Weights of a small transformer language model.
Size: 12 layers, 13.8M parameters.
Each number is 50 + 12 x the weight over its row's rms, rounded and kept within 0 to 99. Layers, rows and columns count from 0. The size before them is the row's rms in percent of the matrix's.

# v: layer 9 attention value, 256x256, rms 0.0661, rows 157-167, columns 0-63
# o: layer 9 attention output (transposed), 256x256, rms 0.0687, rows 157-166, columns 0-63
v157 120:50 43 36 47 49 59 31 38 48 71 59 52 40 36 69 66 35 46 42 27 37 70 42 71 36 32 48 53 47 53 53 42 47 46 41 57 32 65 45 42 66 47 54 53 32 43 60 39 43 40 48 62 47 57 86 46 58 52 65 56 53 48 55 36
o157 119:30 59 54 53 58 56 61 47 43 47 58 52 69 51 56 52 45 48 50 66 53 52 52 45 78 59 75 61 38 57 51 64 48 65 81 43 61 54 51 38 37 62 50 50 33 49 35 61 47 48 59 26 64 54 39 56 48 54 44 56 52 54 47 62
v158 125:47 76 51 37 52 44 57 47 78 55 51 68 66 58 50 29 47 46 66 63 82 23 82 45 70 52 58 46 52 40 55 58 47 30 63 45 48 44 44 58 33 57 36 41 63 57 42 56 32 55 47 36 42 40 84 64 63 42 40 48 42 60 39 56
o158 128:51 21 32 60 53 57 44 49 74 53 62 51 56 63 43 27 45 47 19 44 43 55 40 48 34 36 37 33 64 44 51 37 41 55 54 36 49 54 30 35 50 52 73 52 42 30 53 64 50 46 65 47 27 50 33 25 45 39 44 57 52 48 46 53
v159 117:65 37 63 58 75 62 44 78 38 44 17 48 59 52 43 54 47 36 60 28 70 70 49 45 63 51 49 56 45 74 51 53 45 48 50 51 49 37 39 48 47 75 28 57 54 42 65 47 69 50 29 38 53 33 28 55 43 57 44 64 54 27 39 68
o159 115:48 93 44 36 31 47 64 46 46 57 59 48 39 63 61 57 51 48 33 47 52 41 72 55 53 40 65 48 62 54 62 46 61 44 37 50 34 51 53 55 45 32 48 55 59 63 23 45 58 46 54 59 57 48 46 39 45 61 45 43 47 39 48 54
v160 124:65 66 33 64 21 55 58 40 65 33 60 80 63 58 42 46 61 75 33 70 50 43 47 39 38 53 39 48 40 45 55 30 43 48 25 41 46 38 62 66 43 66 34 57 30 34 40 69 46 56 34 33 41 49 50 55 48 56 47 71 51 39 63 45
o160 125:51 48 60 21 63 48 59 57 44 53 50 53 30 24 53 55 73 49 62 37 58 67 42 45 65 54 61 58 44 51 41 51 64 34 66 56 45 55 43 62 65 51 63 39 44 61 59 64 61 52 61 67 49 60 50 56 62 48 38 48 43 37 50 19
v161 129:60 61 32 48 60 44 45 47 63 70 61 34 54 39 39 64 31 47 57 32 48 46 53 49 72 45 40 53 49 41 51 51 42 57 68 40 70 48 42 63 45 44 46 51 52 38 46 56 56 42 66 34 61 53 83 47 64 55 56 41 57 47 51 33
o161 132:54 61 52 63 57 71 36 53 55 58 33 61 54 62 57 35 65 58 35 44 40 59 57 48 36 36 42 55 60 58 30 49 45 51 56 43 51 43 57 54 51 69 24 56 57 41 58 52 35 17 76 37 65 45 39 37 46 50 50 55 42 36 56 37
v162 130:61 53 51 55 64 52 62 64 47 49 49 50 59 61 54 56 46 39 53 64 71 45 54 98 57 54 53 65 34 69 34 48 53 39 40 34 37 25 29 51 34 49 56 40 64 58 45 32 58 47 49 44 44 36 47 32 92 53 35 58 46 38 47 66
o162 129:44 52 48 42 59 72 56 36 53 54 50 40 58 51 50 46 68 53 49 44 66 75 61 52 75 38 56 33 61 42 47 46 44 55 53 66 65 61 58 52 76 59 34 38 41 50 54 54 54 46 50 42 42 43 55 57 44 45 63 43 50 39 50 47
v163 121:56 62 53 52 58 32 45 31 52 51 51 54 49 40 66 75 40 66 30 50 30 50 50 56 50 48 61 35 47 70 36 70 56 52 34 64 57 39 59 66 52 48 68 50 39 56 49 33 65 56 48 56 45 52 60 31 56 44 42 58 44 45 69 53
o163 127:50 35 52 25 64 87 56 72 43 42 31 69 56 57 55 44 48 27 73 45 57 50 60 49 75 77 51 67 63 34 49 47 42 51 49 43 50 45 74 51 58 52 42 39 35 50 57 40 43 64 37 44 59 52 45 54 55 66 53 44 55 45 39 66
v164 127:40 52 39 64 46 63 46 32 35 56 52 28 20 49 53 48 42 71 31 46 60 62 58 76 44 57 65 56 52 54 53 37 41 59 64 64 40 25 55 57 52 40 78 42 49 57 41 42 63 40 75 63 55 60 44 59 61 54 52 66 70 47 33 52
o164 127:41 42 51 46 53 32 67 37 69 70 24 55 53 57 56 49 64 34 49 48 44 42 56 52 47 50 43 53 29 39 60 61 67 38 41 52 43 54 55 37 34 58 39 41 36 49 55 44 31 75 43 35 52 43 53 63 53 62 64 57 63 50 56 63
v165 130:10 46 71 49 48 64 56 52 73 51 39 63 62 57 34 40 48 63 31 58 38 32 39 41 57 71 61 49 56 82 39 54 47 52 41 61 33 50 44 61 51 58 37 49 52 44 23 60 17 42 38 63 55 48 60 67 26 45 46 48 43 45 54 54
o165 130:66 52 57 44 21 31 56 27 39 35 50 38 39 47 36 41 72 46 51 67 85 47 68 51 51 51 48 49 50 42 59 49 27 43 39 58 16 64 26 48 53 47 48 54 67 54 66 53 70 62 62 67 30 38 67 17 50 60 65 50 49 47 39 40
v166 127:53 51 60 43 33 47 63 45 45 59 35 40 49 64 36 58 70 43 67 30 33 39 71 38 48 35 51 62 39 86 42 19 53 41 55 51 71 68 55 57 52 43 53 39 45 40 72 40 57 53 61 53 48 39 65 34 39 34 44 36 61 40 47 59
o166 132:33 64 60 62 53 53 36 67 43 56 69 47 53 55 63 45 37 62 41 46 65 62 48 68 55 46 54 37 58 34 55 65 46 46 47 34 43 39 54 43 48 55 35 52 54 52 46 50 59 48 72 43 64 50 30 42 67 68 61 54 46 36 46 52
v167 128:48 56 67 56 82 58 33 58 37 51 46 44 26 35 48 58 36 43 48 37 36 21 27 42 68 61 83 59 54 57 59 50 51 59 56 73 45 54 59 38 50 43 45 54 46 46 56 46 56 44 76 61 42 41 50 56 33 38 39 59 49 36 43 65